Each number is 500 + 50 x the weight over the matrix's rms, rounded and kept within 0 to 999. Layers, rows and columns count from 0. Numbers have three digits each.

# k: layer 2 attention key, 288x192, rms 0.075, rows 39-63, columns 0-191
# q: layer 2 attention query, 288x192, rms 0.0762, rows 40-63, columns 0-191
# v: layer 2 attention value, 288x192, rms 0.0695, rows 32-43, columns 0-191
# o: layer 2 attention output (transposed), 288x192, rms 0.0709, rows 32-42, columns 0-191
k39:483486526449450478479503537522510495528484499494465470517524532549481530507484457487486571543503459477472564482545506465496473476537466439527500423468555535549527492451466450589504470498523541465473504485448549447495500534568540485508516513456513465533417463490481555562511497588465480411457462508475514496483478451482489468436554471485518494489523495558514502526542566509439532598514509489537534551445510508492507474470500572463540484550543514510488455492486450475521483519486477485474479519551494494521524529559523535560501544521487538498429540465428473502470471486419533539
q40:499438345482506473443642616401473382483503554441543496546440505445522471459509501508492488530461432476453541516482496478583455490463595549441470403504484500396448584446638482519554461495482558491479532515477487469475441496498435536527474501477469529628491529505506562448503447558565535522508513540504462566493514614459461518530576487459456524550414558528556490468572516557543521556520526530582435485409475445538497494570521493521517532568510493505515568536478509485366541521547470468494536465450522476459502443504490530489564524488523533530536538554429541579576522539459409507
k40:419457416616404396406611478546549450650544448302587639494543558391459428344466540539488439537423381622357471531534312440542467443391478448473418376514575683493496617384571574551573352457391557591572648467442484415425585411516536612614449496494490565650442442622544575379546463600645599514539600532631407681398451504512428571576681498411485573578434440478533488396629485643538517600593571679613409586475522469549518357524644483554464651567498619544544566409436439492400570549599578434662426538668598449476516365505489625412540499399477559324501639621526476638664485556406313584
q41:482496433461515497533489534466483490449493503504521478512461481477505487497499502507493479516477496459502507481509514513505494474476529495498492468485502504486470516516509464478522520471514529514513457525485461533532464477491484515501491509488501489515521523498468520495508448495516502526490523499502505502497547522508507504526502510528511530516502517530532513521542498512526511510490527497521496499467465495487516503538491500504519485490533482484486522505506493515475478507525514477493510483441486474494519497513495456489506532497501459509501485501456538501520507487516516470
k41:521481498535483465501538518506527443527535517449552561453482560473505471472519519496511494511462505532488480485476435483529490519468484510440487468460486536456528507444534519517527462527446462540515515473459508440461537501507525539538478493551537487540475507555483486466477472527534543516473518506497445536489495495540487533520548508469547482508468483471465485439540478523545487528548490540551481530518522513482544439545579474474448529530486566540514535485488491475473524490536510487527489457542522459446443475522487531538491533429523527431468521530503465539561446494510442492
q42:502450478506496478500508518482519484480544501462510541520498524478476472503510470508476502502484469544507508514475501530561441505495531525470489478493495513479486515484543496543516483490475489478502510509476507445503530493507511496530456499491482507543512528476550508534503511524529495503520481482519494527498478505504481490495535485454512514506494543456489460480505530523516536500529496528539451547487526467530488490513556496494474534533504527521525500524471485462459507507479497507510501472507503475516513492511447512519507528502501518486542533553455481534533482515472473532
k42:478486455487480467487506516493531480540519485387548534503564492485487493435482542523526492485487501547415498516530480454506504485483475464542450475464511562495488554473496518518569443495452520542498557462489481456499518506477504542541455508464464535518494459543512519444503495530505544525483526493557489569435472508475475546520569503456479546570476470484506505410564487536505492519526527566543450496512505492503495435532544518522504584517530543540526525522503451512481540504540483463558466464542529480528493434509531571484539480484473544445505580538512457529550497505466415534
q43:492578462443462570519470510484494491518448527535450506492516485549510532546498489481518496477537506465529455475538508510498523484516512540517518567450489458548474511522439499455503521478503505527458488497525535523492514482500511534500528515532553470482527532487490465521532539482500486504491488482477532472522560472505533484506444505555539512507572530528478483515458522486465546525478487485485503515501506492457541497514413498454487471488502537521470480502511506509515410448481494479503499533484484542480477510522476499452596476497483441515497493477468521449431517502519539538
k43:497510508495503528499483501541523530488482541574461448464473483492505531522517507475517544465491495450543476488524538500487471491538515518499517531506484448517487455530495534480477567495526539489498448539474511511527478489460470451434532478524494461439527482437489481553511532439458477539522486506448549446469496498526566485476459508519526483434523528534502504531482514436492491468476474470467498459465462511492482559473447474500506456466495482456466467532513482514535474472439481514446570549444472481514498559501502450488481487511518476536471477474474514473478516478516581480
q44:492393570606512382453522560464542531532627467430576561527548521411530434415518521533397457521502463619495573593497443480557444543491542451496461453498440556439468626425578557609594418544479482413530602491499475417469539538496575548540310448482408584611471499477595540473441465618565518458530530562542442584409429575427456461509588415429484498612419514453508496433502549522534384555532585597615413563487549397590474434484619515552498565589400500499526539503440492529465632573572514462504465419521534470529542422463466602488474504493533610484491592611551371550597478543470391482
k44:428457487640427413481562456533622450622574381215560680449565490366487538310496563570504469534469462673365495525551416521536463467376441434580344372575510657516509607360549565541521284456407581557603627472448519372484581448541623599611398533505451587607393526634518574382500484595632556444577584532709398702335411499513438517552707520379486551588400397461472475365593492617580413534594608741587465595486594462545582308547654462618427691655521614551572604434490432440417597552569543413603427474631564519494525430549513649457405528468390622340467676620570444603684525565373255580
q45:600554392519424510493539533533537375506480545518477549476450491484498498515596457541538467527457519523406541608526508420534438477595472543492478460433493567488510474455535484490477433521443419559489511512530480463553581549421496576472457490515603445544568535526542579470556478524512488495460484439451497453523522549620515447504480480475521515548508501465415418507452523455475524577502470504428562517466520451469530575515460487474509496439546452530548527545528506481499452546417535463513495486475497456527489520431482503400504449516471399456551440502525485477475563467460513497
k45:493467488464530528502534480505464466482580484599490469540500503539545575525536490489535531481545510448568437484498520520452527566526517505488475517517525536531501591512475481501474539557591475464532527524547385530537421454549446489442524591471394555404472522485493464523578497492411481525548466469488536441467508532521478472485472627461460482540454478466526573506449507534482461500500566408478523470550488547537498463527464460580591493477520514563559512487505525579507516535480467525515444561471493615520491560527611464463478467497459462519490420517474527507459550508549515441
q46:508507525546531540493523439526534448563507571484488474448570470504546549495491424461416450553481490499442508518518404472452440477502524578494476549505507511513565523489482532413456533491501530481463465586575556450496481457529418526544499503501617534581495535527510527525447576636451513498454463583466438527497474488474484463511467463470489457452432469472481475537459516460486548568451500527535523451485554470532464471467464491504529511516603545436519466436504490559455492474552497519498508495455483518508514483444577545532559478464495503478431452488510569437490530449555509537
k46:533525487536534486524490487518532547552464453485449516544461490569487451462531487519570439463520423508480502590608493527469492503527525446428499497475494471470488517425506461515468562495420501535568511580494519569519560479450503556439516478522489504465493515522494555546497479438526475521432504496501399516484558516520598465482509564450514463501510500558480509454512522501412462451512475510512482530553413518566565497508564501542528557479508469493464591512464549521494500489444470533539479523446547515499483544499468509479500473498542487518453470533525495494501452536486479466
q47:482476454512490583567520438424437472559469433416557543572405541544596465501430518503591607437456504498493572518507551482493483534509542491577491489461430469509422518523455500420449504414473501495556473500513447474542435478485493574464553528497513487479526412422515479516427469527435476517584477478438523440554502532501499450538464520450437485561508423454493496523462483498547505623493564543495529511481514600587435548513473481544513477453467506543415492526506460489529515432446545448545523505532436536491486467531521566489478549481443516457425547520450492577557493472513499506
k47:560465503474539520465450459521479428460537517594456459465524557475412489539510472511477570501448652521499458536461435432498539508521424462444425514553475506503583615454482399534542487484437579555492450477511480505520536463459446526458515543511414465557510540510475492491507493438479455546462496476483532549509426511450507493477495514530460508501510553507507435492499609488517514448481515467509525487575525509568515430510550460425546453519500530385570499503522507489503514485460448452512507523480455482523481496522491499540470501532569520546480496510521499457507511570507506509
q48:464510457553493452494464482461505596471509545537520526517493543531558545506559472560487412542407498503522514492482479459461518473491537498437418565467511510478525506459477545472549561557498523447539510574452536453484468506528404503480514440471503489467523448560506554423480425524511591500503477496576580540492490458513526526458520552527512527517541594558562523465506566518497502458435479550578570499498466504478421503564489532506538468428515434495513455552389517457625579452549590556464507468519529479537486483504465502543532531440545496488532494416583458474504488492539511472
k48:489480505467489502514517504485478447459503456509471422456522435538471428506490527468476504520533478448527521471548568500557522499524512532484539480548446489552583594529501446544522568510552456467568533495490470561548541481579551542475510519519502463486481443522531557447420603461509417506518509464540498501422507532529444500482513476459466553479449462434471531512520413504516420528519474543431429514518571515456530551462477476506433549546554516590472501459599477465489494570573498523498470499552505537545488478457479504561480497492488464548464489522432537471491419489443526536
q49:537525505560601436547478556525466530437444532480532503485509429476509580515457445475381546487513546542465506513431504523515543506532472517518511519489550524475450494503487452452495429496444584519464465533529445573620565449473515450552491391426459470527509479459555560539548492479440441537574553515490496447484511449541496486454479462549588503509503509577494485554478423515471545518549477529513523555508505505476511480483562456464540500515512504487542595467529527548513538508513477454472572521467465441518501547482401492522469537616454533496518486425477641617540499523511529481
k49:538532470492470478394435523515536371508537466550565513476482544534544528500526520430519479517569548498526467510505471553512453502479506524481485451588517493482518380482497533484540514514531519460490523479520511455421464529515472534440488513518471448540482512521487420478554481509502519527482479462513479518552498492483499510463486547525452515533491490518462479487506534524564428463479493495528406482514497520525531496543465545471428459428461491494468467464465510423470540527510478469472434433490554542497469486510555493514474521435558482509399509495531474505488474451539468449
q50:477526556391486485455420463513471502491494484496488457465568450442489514530503542445430468410486391544531473517505498525448512513453542452478528591569438517539523571526533479445508436490486538585453452477486514521490425590433489465410443476503462495556492542462515464491510467493467515547565444508498476592416546557458539422524514568507558500477459540535503472548545421545578522549522471476533499560447537552468537473534475451541559508494537454427470554471477535550515481465490501523434487474503545460480409418551545549482528528499495520467548510507502540475510436521528529461
k50:466525527537466477477543499523501477537549484537506507482517619536502503527446479534551493561511493537539529532551488476493502519496521496564434497449510487525476479476528510495512518510457472517500531481458551445446465456525493547544429466473491519494509458504517477461521544465549499491447525488500509389501468503545460511541469435447479424439556461479481465473558539476461465363516539495505471548507505472522449531477442477509401528522511516426480465537504469507459538497579507462494508601495466465511504557494480480538473473485511485499506538534498499494545463449468506536
q51:579492481494564512504486580474521532461473451472469502485417519539451531501448443427439516447383488519465520428470517475542474532518443514474486481506496499489475483477486435525472461508486575508516503401538431480487484446555626474558469448519431492412487537463619436520572552432447497570551418460534510461519501448508565500545493529539520492473486544571446442552508555505487516444522532505405409516516583565414440483640588485509536463519542543544505502562566512471505451557560507545517505527558474462542539501512431427615513604478527489521577521555513556596521524532461506478
k51:520498426443496480504484487466522444482476529513531509379567492564524483482468583454527528510401543523527534488495488466525544519470491461532520473511444495461544484618505515481478483464572467514485503533448557449469455597513453514518496469484564534487482409485493501459510447501514511576479542490479493525535467572513399421570515501544504518567541467501475459515518500480558427406486525465581516501531440445475483428465457539362532515475506466512508490558464476477530525512494519512481529438543523448583468503519542492497526497424537455493510563412512469440492518418500498434
q52:451475430498493481462505569553498523453532560495409530497561585504610588472452500529471508504375519482537501448492470511499421417526528425551492538521569512569467478581483424525530516540584471541515411488428585468457415508572548528496484446393461457530505591475515530437498503541448547550428532452576501505452519467487443517483426435614465549463528520459526556508443501556518460475491478599485493584514509465591502583485486391529474473494377527531525520571531469492483493539472473497455543443558522491597544496456489490512488468528487540510576501533506459427499435516463504445
k52:565508488455497482478495486483485485540492501451487487434483447517541452499505419490609558510481503403476523512558509474492543541432501545531529544459503495521493464421505491531466474479499428472525476386532516440482482481537559504487424549531464513533527501499508539519444534495515504550495499523545486462447448456575546490547525424444599524499485459502529472474497453544476388503466504458560456403567532441462459519545492557529540498490576493523464501587533494474526462444497532578596498557489464445485523513529533492555489498481558469518532508461482530423518454550457490526
q53:529538427487490505520536584492517436472473499495547502492480501535454439464499540445517472476533511452487490452486541512515521510475509565468477483540497511450470519541514514465507557494484529561423460455497451506558481529471480511513445536543501484574519526506443486479511458465463546590477520508503518476478557521510442524565493552415479540620525463582536480436577473479519518522456539483549537511454518500492522500556511433493480493483507523472456590570465531587496527404510482488445544471492465450494464504518558538450534500473442466497515578462468481459524526531530499503
k53:487499508421498492447518463523433553521512488563471456592467510491571493532543453490522521482519484508494527525484537478484450500509565495479465464462477442468498478493540526498468560491453494500413545536510497512522425503586496498435502493478469437471523484473538495519457555556437478554505427561488475428516454530517508523483497537466456465413449557473484500493504502521537458464515428473518487562519523518565487480466469539508464484490439514442564472496553535481467463547492514513525501500459498474500528505452421487482514526529593541474474498495452570504531533493506501523
q54:463501466493515555536517556526496546437496508480504541536540538475565503525434458515477564494587472472483492498498483499504470426518556473527464478494481522496438449511501490466566550455494539499463556530460506510554500504475468516507485490551588501490496551466523517528477473498494496475554487503539451491513552525544500582527506500555479550515580432479465428544474535486423500504466520459455423560534478477510488529556479494453561482501456536368423495473533487439519481489503500443581480400495546456470460488535491516489511425551453501501534521540535493567482480514517473493
k54:477517483501525488532516505461504479533501492443542497431482504457434535465502488481450568580493577409512449502549490479453498526489415490442516497468532480550538483520486540544467498557477569470479495511554491436597490591420541543460489471462505496499486479517503468501452514445516493497514477495525508524527535509449532438457460504589534472503488509537503553490493508479540511487471482529461498552463447483445492490549523503523431511489505539511495529540481490518486541476503510545479561518504515521491480531521537471436506478472544580491491504524511522503496534456517521470
q55:397474460497475530480460454438530528561510512494543455470492564490543502481471440488580506528492515457461644367480535561572538607563500532557451529509431520470521493600513571483513541569512445450584491531463453421533489578600488555547437540539504475598434500530495518488474488529536518497437429539509407482567535442463516387492468471505470482560487533403530589551504481623476471526545450529502493452593494450544473593416508595518538460465457571428470381469491474492624494442481551526496509475546448486499496430561556468412443547498521480471524525450483434463499466506463527518
k55:531465494494521498510542456513448484478492617501480490466518449611524519527523511533513527463455515482474493492463528425520515461540446505467534462501469521545427540465474439577471513385510560568512472445510512559504463517553522559573564526428551381476473485487447453551465518477544490576541483520577443552511508509528459513462480481475492541518472503536554507557504487513553517477447437448497518551491602541485519432500514510545545524566543509465483541498531546477429527463539412496553493548537627457415450500516468464396478503391487540470474551574453478421504516485477485542
q56:475482574422427549443561447442478540485495463490529573403441561508558424571546503450568476495425426518484542490506502495612466494497577472462489482512436488537501478469489430522513555560540502613545542451431513491573488468501515476540489502526447541436524528534514470512491568548518569477466557569523509512527478512497519510449479577500482498566518527443506521516514492552561474542560616506460477450502564456503507466510532547548512421573508401497607525433536382537428459407558530532428457468565450516485526473503570488500466514529502536494497443486472574478415481542518505479
k56:441485459474462484543585447498533527526505571513436540517529479573484478455446494518527519515533446488482541424527504438416557593549413521525477507546537508463537569460539556443548490472486440525477452492545523557514589535534512535534511544500464436547509522445498466470543507496468453495447420470481469469430496534480446490531485481507449529482510530521556533549541593496458477497456543498512529565408525446524478395450469525466487533509496594510535510515486499428518481550475536439516475579497509437486528554488476545447524535473555460482518469520486487495528464482512493517
q57:512491499417500526449447553543507471430446519504477493506466484563458463589552454460463464481530519445490425486512512506521493479514414549494429561516610508488491456455599522559561444493421546567457480420491482468517485590472500421514457495489436491532388617519445519560500536441438578430501561493413498507457505492497504514546489524549538452512465500474535382521491512526432513458492509542524514542542491506478509498504483465462424493496469536498490562494517515522403531479511498529475490475457423491468461472519444459445526489506487526415494590501534482543511536509522491462
k57:484482568496484451561494504502472498561539492523488476503568463457531572470489499522483541470477473520505549610565549471456481493446533463544485488480470525564544467527419543493472527466536461478468545458492435511537497528581513457449503446396511518473576529485489462470558442476515543491492497479514537462503435497462498473441553533449484556506540483511479521484485486521499516450419497501552534528443494506547477554479476510553561435483518458496475534471445552516574489488459491530531478528548527510579557478379529499514480542493477467556538515566508497455479510467534485476
q58:463462515584531530477496474498475473481509571519519436552549543569526582466485476566468589417501513463550551444474449556476502500484545504473510479592563464522519538486458538509495547494508491497457508594559461508566511465462522491409535362428444391514495469463535504488497595461528496547506549503521507466488430490510460560445511349489465497511486525496511457523498528486527496439484468577507563598506457503490503479366543561498515506534507563540528443447513395473475509510577468474448421497444487484494517565461458459539471511532499501534457394577442474479459542424383508494
k58:535530452534519501465502495506532490537487506461520440519456490511499500526518538399546480449512572501493485528482506508495462476455490529473524510504526511535470501533487514509498511512478445518564459455496504518448491479493508464452468473539417489523559490474427543459482518526520502464489494508509448506480492471516537536470496534586536583504502509487467499535516468612528448575505494525540494472493491457489525537536504515546439515508506443566445454474556491464410423511462587444521572513419536515560525495482590522442446463466481541445544582458504540510534495532495473531
q59:428454492463470533430464490491460520470539480495463478546527499462589507552492493518496511450524492450539499520489498551509496442502540516474519499472416493540482508503521551544538459456507511485545464550560482469529502520384465528528486507470398495538513439481453535529493429587448422436486572503369521510459369520515490548539488562464450522518536545454491561511530493521563451557531550501490492574440482492533548527476528543529557529581482543551429469575539496532503509470556519391528608530542492517553546482489485493553476546498483511516505506483447479536494465524588514431
k59:546543472472538496459499458498493504513526479516454421399499527459533484530432499515567512557405500555472515494419545530518542530511501456546541508594544508518555565420540481515470514498493482515468442480529573516456480451460510514492446463488499432469495493540507520444551475416502495549496445527509519507558558546462572595488455497502531464511464552585518493527489495519488510518487539518486516474462450485452482571515506470488481467477463500463549471506478513470467507467479521551546480510481516473478512478496528529511469563502516518580480517585495487508529535492542492533
q60:503497531574556510521513526538487417515503433487395540488504432505560627522506470538536485445499450570454547552548496442483442488478464563485570479513524485520574552492473439532535523564510435424538450496444443453446434526407531556540506446485527535465526503455474505467491521557491467432493493499474556458457573465483499482534493532571611559502424480464415476555505539454407454551450497497414527547559500487482510529478466473518537513563450482586496471578543559468424461453475413431550483578493503459559573537488534498548455504523522546461440538485535487480493558453398501581
k60:480510481462540517523477494515588558484504470509420477480418516453523446498481514489586521569497502499429428494551472536516552583443541524475407540431522509516395458485540522504498471480544501501544554497516462552532440440549514486481490495501508534549414477501539482501488521473539544512585548462496498591536467497435556508568529556402484517425478556499492549478422488491576481463552506519611532478490501513486501474488472457531549570523488467531518484496469510533525530507436510448465600454471486477512447486528539493477530455469532480469499498499511420538457477519527522483
q61:481519511458496506470586510457443516430514517497504464570555483455434510585389457540447512453561490579462426572470420460468519512490514531420516494527468537463506492500580478508484467429477488529542539448531466461492538497445528530447488517407494517494482594478460534454497534506503494462463506459519533532471506458551527493551547487473573488503519554561528460475491517462508530521571550475462549451569521457475512533499455516541499546502557466502534491453459445495537456511466577534563525470438475538554480502487456452482455478454520496440529475513487528534470428462571501474
k61:538491465520481473487492493510523547554486448484504546485486501490474465521508489485543449534515488533537491393538533458527532536473525421493547489485589487540531578476510526489525522547534462511480501452380530440475467479495484484498510521516545485503526485523472491591533514510467456475436474449494538482554538519520503520512501524499429483486492485509508534510416510519509524535537525466529476550497489578501514554497512473466532445535443475452479501537534457494524530533533490540552567560488480482481546474483519546513579483462453542596537516518587543473481422494482463469
q62:387510498404561477536506474500458502506501496504450509464531531434440486523484397486503431479466352530517483476515512498423471496437518519424484476552511523579511402488553436502504565531440430506479467481560544537457583464534467548516517479573477550488547455464417472535610505493416548512469503472531497507492492564539442582491464525473436461532465537497507554533543483567517490432514463473467537513510532492484497440537564527520474525505555537538516459627540453548427553481516483458429437452549436642512570489445454578566543578602565546507407516538493467475504516523520489528
k62:517509424527500528467469508486553506501542494520544523521506476570514468507418507487528515531401539457453542448488518520539509500538567445480427489432551518502473502459486480482551547496577421574528497535528571479554519574440494464527406540437487585495517542546476464506471629508531421514431432536551498436526537532493526491534494430490518537479505541516504554476547509481494454556507593501541521503494497503509499531477503506397533456517564474496511490434477544456560487531459446452514462473524477410492546550533479418446540501436524485459534465502486479537511477471536507513
q63:577521547478455484412413483525475462489527587495529476563497546528538486495585527528510512600531576511503539501565568353529441502468467485500510537519526523483517559503537529487486423451521426518465384477503541545448464502428563476537539509452517551450496519552566467518598574499503496503513541514483572485474555576479520487510488466429535532517480493467499588593481540501525596528511483521553440492552417616495534498517523483575508513486495498435445493452558446544501512525527574473511534466518505516552490533477462477484518499514495601505518535463497517541492493591571517481
k63:524488489597537531564518502528468424535518536506437499408452482454498554547474513563505503417449449502506524492488479472484499490486445488502471487557535519534428474504430510457483460580527549433528483532412450532623471494512465517466505505440442530531481546562515547473476483519542521485519515394438481469538526484499469432510524510474546495491462565445524530461472439509482453511526584479465530447570585558506445471556487453515441496477469415465510542532437529453489497516547443450529477502502529475586527500495471546543488551480517442538440508538502468474493535461537506520
v32:493527577499472594532507380578489624498453446489444492596566578423560525504509573496523511476509542486477468511662533497491528507486459497507543576510531563499456511486469568476494449580506589498478570423495541494499506454532533570441531531515471485538537489525459457489559427507497523490417526551506505458453471500491448542491511470514554552512514462546397496509520536581539457515471514487484516519517508549552498491537542458458490478513532487496480579470526594493499492526467587505435452527513487513398393491521568540524595479484503527491445527479498468504501474526462474475
o32:561541496424494570514468519501460524473416583511507476551491531470602479480459515437465498541539472408510494482502513498456444436583477517538552517503496463468452480528448585548541529494459507443469497428495463472523545564466519414419454524598542462490513480620434513519452451534506476515505498548386525447484489545484525452553530569474449500579573466515492479438498494462562524521434617424492518482533432559454449512477492460554515430447501480422491585463523494550507444514527472490500497499520445563497518511509463562485472517547490465450456596469434478500519522524554459544
v33:604561473486446540576616502515393509561517432481523534495509510512502533485578525588402535451518506514498520498524516472488521548483442516448529550546536495506347551488514598472530484482572551424544552508523492517524453560479577464521468514569564440499518525578490510565540465454493432460531498519515536506455507403425522403594502488500507377432505509526469511560547441504512442502558486521563574453532497577505408460498462621544372507493547512488411519452476551594506426458445473546469488456592515549524464494588526523509500471575554532497537479528469547479506544602525453421
o33:570488535393537491564597520492408502488507518505541442431545501466478480563503521551482589525496472550463458511491530498424474500581499477473568513477485473460414538475526531492540460482447598514461417502552461523528443502453559389507437568519493560427478522530416456500553424487440471520573555454525449439537505557432556521561525484552458386517484425581533481510527502482503491599513610532598457536482518622479447611578476544494423521480526460532573530505484548466506420504438611548543474549498492529522483500461446519570539522568535482501523476470466520491627428532482413459
v34:504541518526467496471546488538616465495471458491429565543440455523509522477480540499525379432551519507504485476431481495396544449534407554493525467574417467538566509489437581506542570511453440602402411513492615503448558405520405473536555500562391562517537535440516538547509474528522546527498501484562491490566430514583541521528470574430493571514492516536555500479511507555563451539451424530566460456444489471432477468492509519455530450470645560484411495453514520594500558462460493659593473518518416530511474478546446492452470584384531547550586556509444561519532445446496494473
o34:480507449548521507578510493449505467464501552484514496492626507544457477510531520436573486436572556550518484502466486617540587505516505525440495527446477488534547480428484503561517471549567407509487389526468546510399477482473414470496514485532487461530474422569473512533501522485545526465567478507566475473459463473511483574622425508542614542528548492511469595484509523498400499463554520439533505644516488440466527462539556575452485528422457534424420459546462522588508519407308534431535454498536441402533550463632508558516551402457458456532550532479506495484527492501507617512
v35:533551489553446556487511476537503490499472566495522462514496569516458476484499507488500487487534468490400515437467429544467574393418528541594467528483504545507581524531517463478490495457497492541513533453460540477502502525491506513533534500496520528519494527567452500488527461573530507586504541521486461503480475499583514549483511501480527526505509451449472530495565450537521457486541477512472442529506555558494494476492508447489546495513543578526508507516472544500483496505532528468521472560496517451484485517510485457553421545526441505475532482500484487522491463482460497502
o35:535480444466454560489532526466467455507462569516498487495483509573479490470497471492499508511516460463482435552502529546522499455476475510484510487489480503444511402506512474490474547507430507519444477481528519505525515537446455438465475525511490467516508523495520512541513535510525504515485515519447535525505519506476512494526481563482514489572521489442498537489510540463470484490498455440443466541498493479501452480480482462466510488507511485460526458582514537551491531540493486454479529474464540482485486477505507537464569533457506501550464532442525469542566546466526453551
v36:558569494474392587442544408559519475473446476456470474543467564502420466510502536471565406430497508470410513435575498458444543441450448500537496562518479591557566537439501557492510476528478511551562514427417441494521549497529534548527556486520439487533529517500480480515568497554522484483501454475512456506471521443546481552493505412514504546501503497478447565451563447521523491504500512539465461493492470500472532457514500440438495510535566542510475589391553526521524476486502556473540412580562488453518401522560499575529439504390494502488446490492509489520504457495449452431
o36:589470432419503541533555529428485439491453565453508487503544486530519427489505521460495531508545466454495495544482503538516469461520487535462517498531501482409490427498560520560495505482413501518442487482522463501496510568443526452470420491538498457531518466538507484518491496512514485490493471517406465482481515576510527583561520527462505474598552538476504523404514502416495493466480525469503527501452469462478511504539486452469489502468498488442504551537511495564518496534485517456501518513487495507530523439496496605441521491502472453490477565476453496545611537503521368509
v37:464470437564549442472511550436463500460509515529498488488457496588581474472576481491495468505578508490504516515481508474556456458467546578442580431515518484496490491465516511507498519468529534469412491554519517519515495490524486553472466468448506502513481456498502428451522404464533494398493508513435466537564492491544527482580491457495509480505534537485527559575552518535565528446551524478533494535493528498558482517523503533551551452510470420453508447533483488462478465568503433491539497462411464562480519488479538495553514504562596482515540466497455562524532495460502526462
o37:425541491572550451499496508554532551524530520525435449477528458527566491512502550541511543490527496506451459512518403442531498520479580526490538512487431541587532563509460491458485552498485458474534521458452482491507493506523488537500514495434518484481492485512583498476526501438487510490541451469622466551458471412465535451483462491577512443498498473552539483564480514529503511495490470567468447504556550542516504515497417583491532470494485501530541437523492488518520476512530505527500446484478493486516517496521474562526448569459531557515505527474549501565428428439531562486
v38:487468540537554479526494573444501529496521499510493499516496507526489414477459462534501539456537523474522541545520509464486433495588492510484564487555488407453525460573513482490531471510483494512446468447478557466498404476457504483481457462507459478497528498427537453570512519510488449516475454500504502452572487565482552533461493517517477481519493545520475525531524580502469471544497512458460476512451471511559455523504486466477474477523532451406475441471477543630498497488519530509521509501439515532551474487530487538456571470565553523562472485506454596529498518502470490463
o38:476563587567522464468493504544528500519544522515511451512505502473524486499521474515502483487485514528452522494522448485393509515455504526592548489529488461525514578496477479508551403482541518509532528521456538478470492487521493513521510501486498497511500456509523481496471523532464494514535478494573454517525499505507481491476494488504494534465515499483519510501505487543488466504528580544531504548511491512529499511475482508534508481512480508444464474435470466527514477537475551551503483576536509523541545506576436494535424547487519492499473483558489506498358470499486571529
v39:456562459457447534510477497511611540469452413479466485478522404490538507433567478574483502527471512519469541498502477502477523463430560574503484428497537564509453498459524451456475494417541549545402508514457559506478618486502405527605425521461583516501496490575512485453544561519496473589538508507466477467489525565479473477506489513555469438560499419561463469504514477527545458478545546508492531491488612472512512511529516492562554497518398505603548483578488587500482416495549579520476508479519594471518537499528494481473416489512549514483486572508526586522456549382440487555
o39:503496418379490603467521552456500537451385530502417438470500429459466449463467519508508518486522543451537488492540503489563540510572516572489456474408514470399510600483447523516517539501497527520451464401516529427465538452467421529498499492502499523556479455506533560501462518488469451554515552559541547546439496444468533462465532468482494566568518468559477451516478495461506456512508434461428453530409535573564537466517428538435505486504497499536552452520507501510490528508518497480472546456489543406442475473507482553474539482477558497557467609461539442508504511470566518535
v40:466441523579600460394476512480516515529512542505498514513450407514507518486570495448439411410507522435511541481460570567543472448537579543482537446471477429481478483511507499556464564478484499482424489533517517528461504532482471439541498480405494521496506508462553516471465489518496544494535464552484536442535475586501467550460479507493521462507476511464522563507512485468555482474558463466493514464450538454505439517515495514475549476528492429474517519553432497511523485545531535504469530473470527503468539511457557496569516513548494465521493492453432568517521422471496531451
o40:408558549606525422441471453548570542528505549484449521490485471489467521501489477521466486474477517495534532497472471500512516518480538533536552519471500527544555528515428503462462508475536469478526520486531497530490563493495457502476557491444482505466457486541526545527509522546501497442534515516518480504463473423485481502453475508512508495468516495442477520569423511554509474486480462525479482534512536501484528475462486543485528478493498501474543486477493502503513480544482513483489496527545521484497529512483524498548483555476491484461476472517527522495399478434491621497
v41:474461516503584439455452551416458501494546547525532529506529495538542467468466457484473499529509436493465551551494530564527483509582518519516537438536446426485519470482475551521497516479514519489482492488529531463458534547424526412474468478474520488500473528478501481484461459473487458523487487494519505505523536546504571466468482533522504489522508542477525566507520530464484507484516488465449523520471565468534413512435481519507429473507423402516534473543478529499481512502545464483485550470433519559497506502422522474509559507544524501548466480515469552518512521503477534411
o41:457536570565545466441508490556511525519555513543449510519475496482495555468515479552473472482459495527485502509541470514456493544469508512534549510475516533587534569496435507456475456490534482541543525510483489530482518472546494527473510512453514492449517509496545532504488527517517476536495473488602493540452497448468497455455503486523514502402493491484504542542465497550527481493493494547518475542539540468510501519458494472537492485505465518516515497469501465468528503510513490548495498520543494507502509451501506452510443546438507493495482433578501537494417509463461598482
v42:459504492516448502499527469528497453436525552484494476457408523514470465499490540459579515526561589501487482521504427511519502518466455407540493519473500510535468491465503458449506479542458531522532523555466435474495525482475446549503505475538514502483479473510475558474511462473443510460539514550515479512490506458508507515473505492482459428467569444582504468442516490482500543502477543497525512500486420490498496483495516500453508458457539504443475514519437471464532525513528522521496515563478518508496532544519539491526432565458484447480523497519550433488490519503532498488
o42:486452489487488541532526488488490484441555515459505524495481512475505498465502552473527481527472516485423494475486501529548549488483494483484486561471524493545523423488555470467441520538500494537473477543538507493546437510496528535565482499485517459506533515445506479483524405461460538498505489454470464532542547482531517561482471503467518458513474539542447503457525447479466463503516430479463554414527516532480529490512480519482478498517562459501498506526480501499473533484497539463518485458449503540480486511534565529500477510513454507532522546472485489519570577511563452472
v43:550442416519489422465436516457565500489505472536493489541560499531465533495520496490512510562487445479478473514490532541504453520379476478443557448507513450493498492494533542512468553531548548432461522506521526505445436486562464463461483498454475438487486498515543486511527542534518528502445520485494453512517482530428504490521490509493543490543523520498504518556493535531541494412620517506533545546434515492506514500481461600519485527489539480515448514504468563510485422569532527495569545486510465470553543522462504435452523497599530460500479487528500556538525545512503512505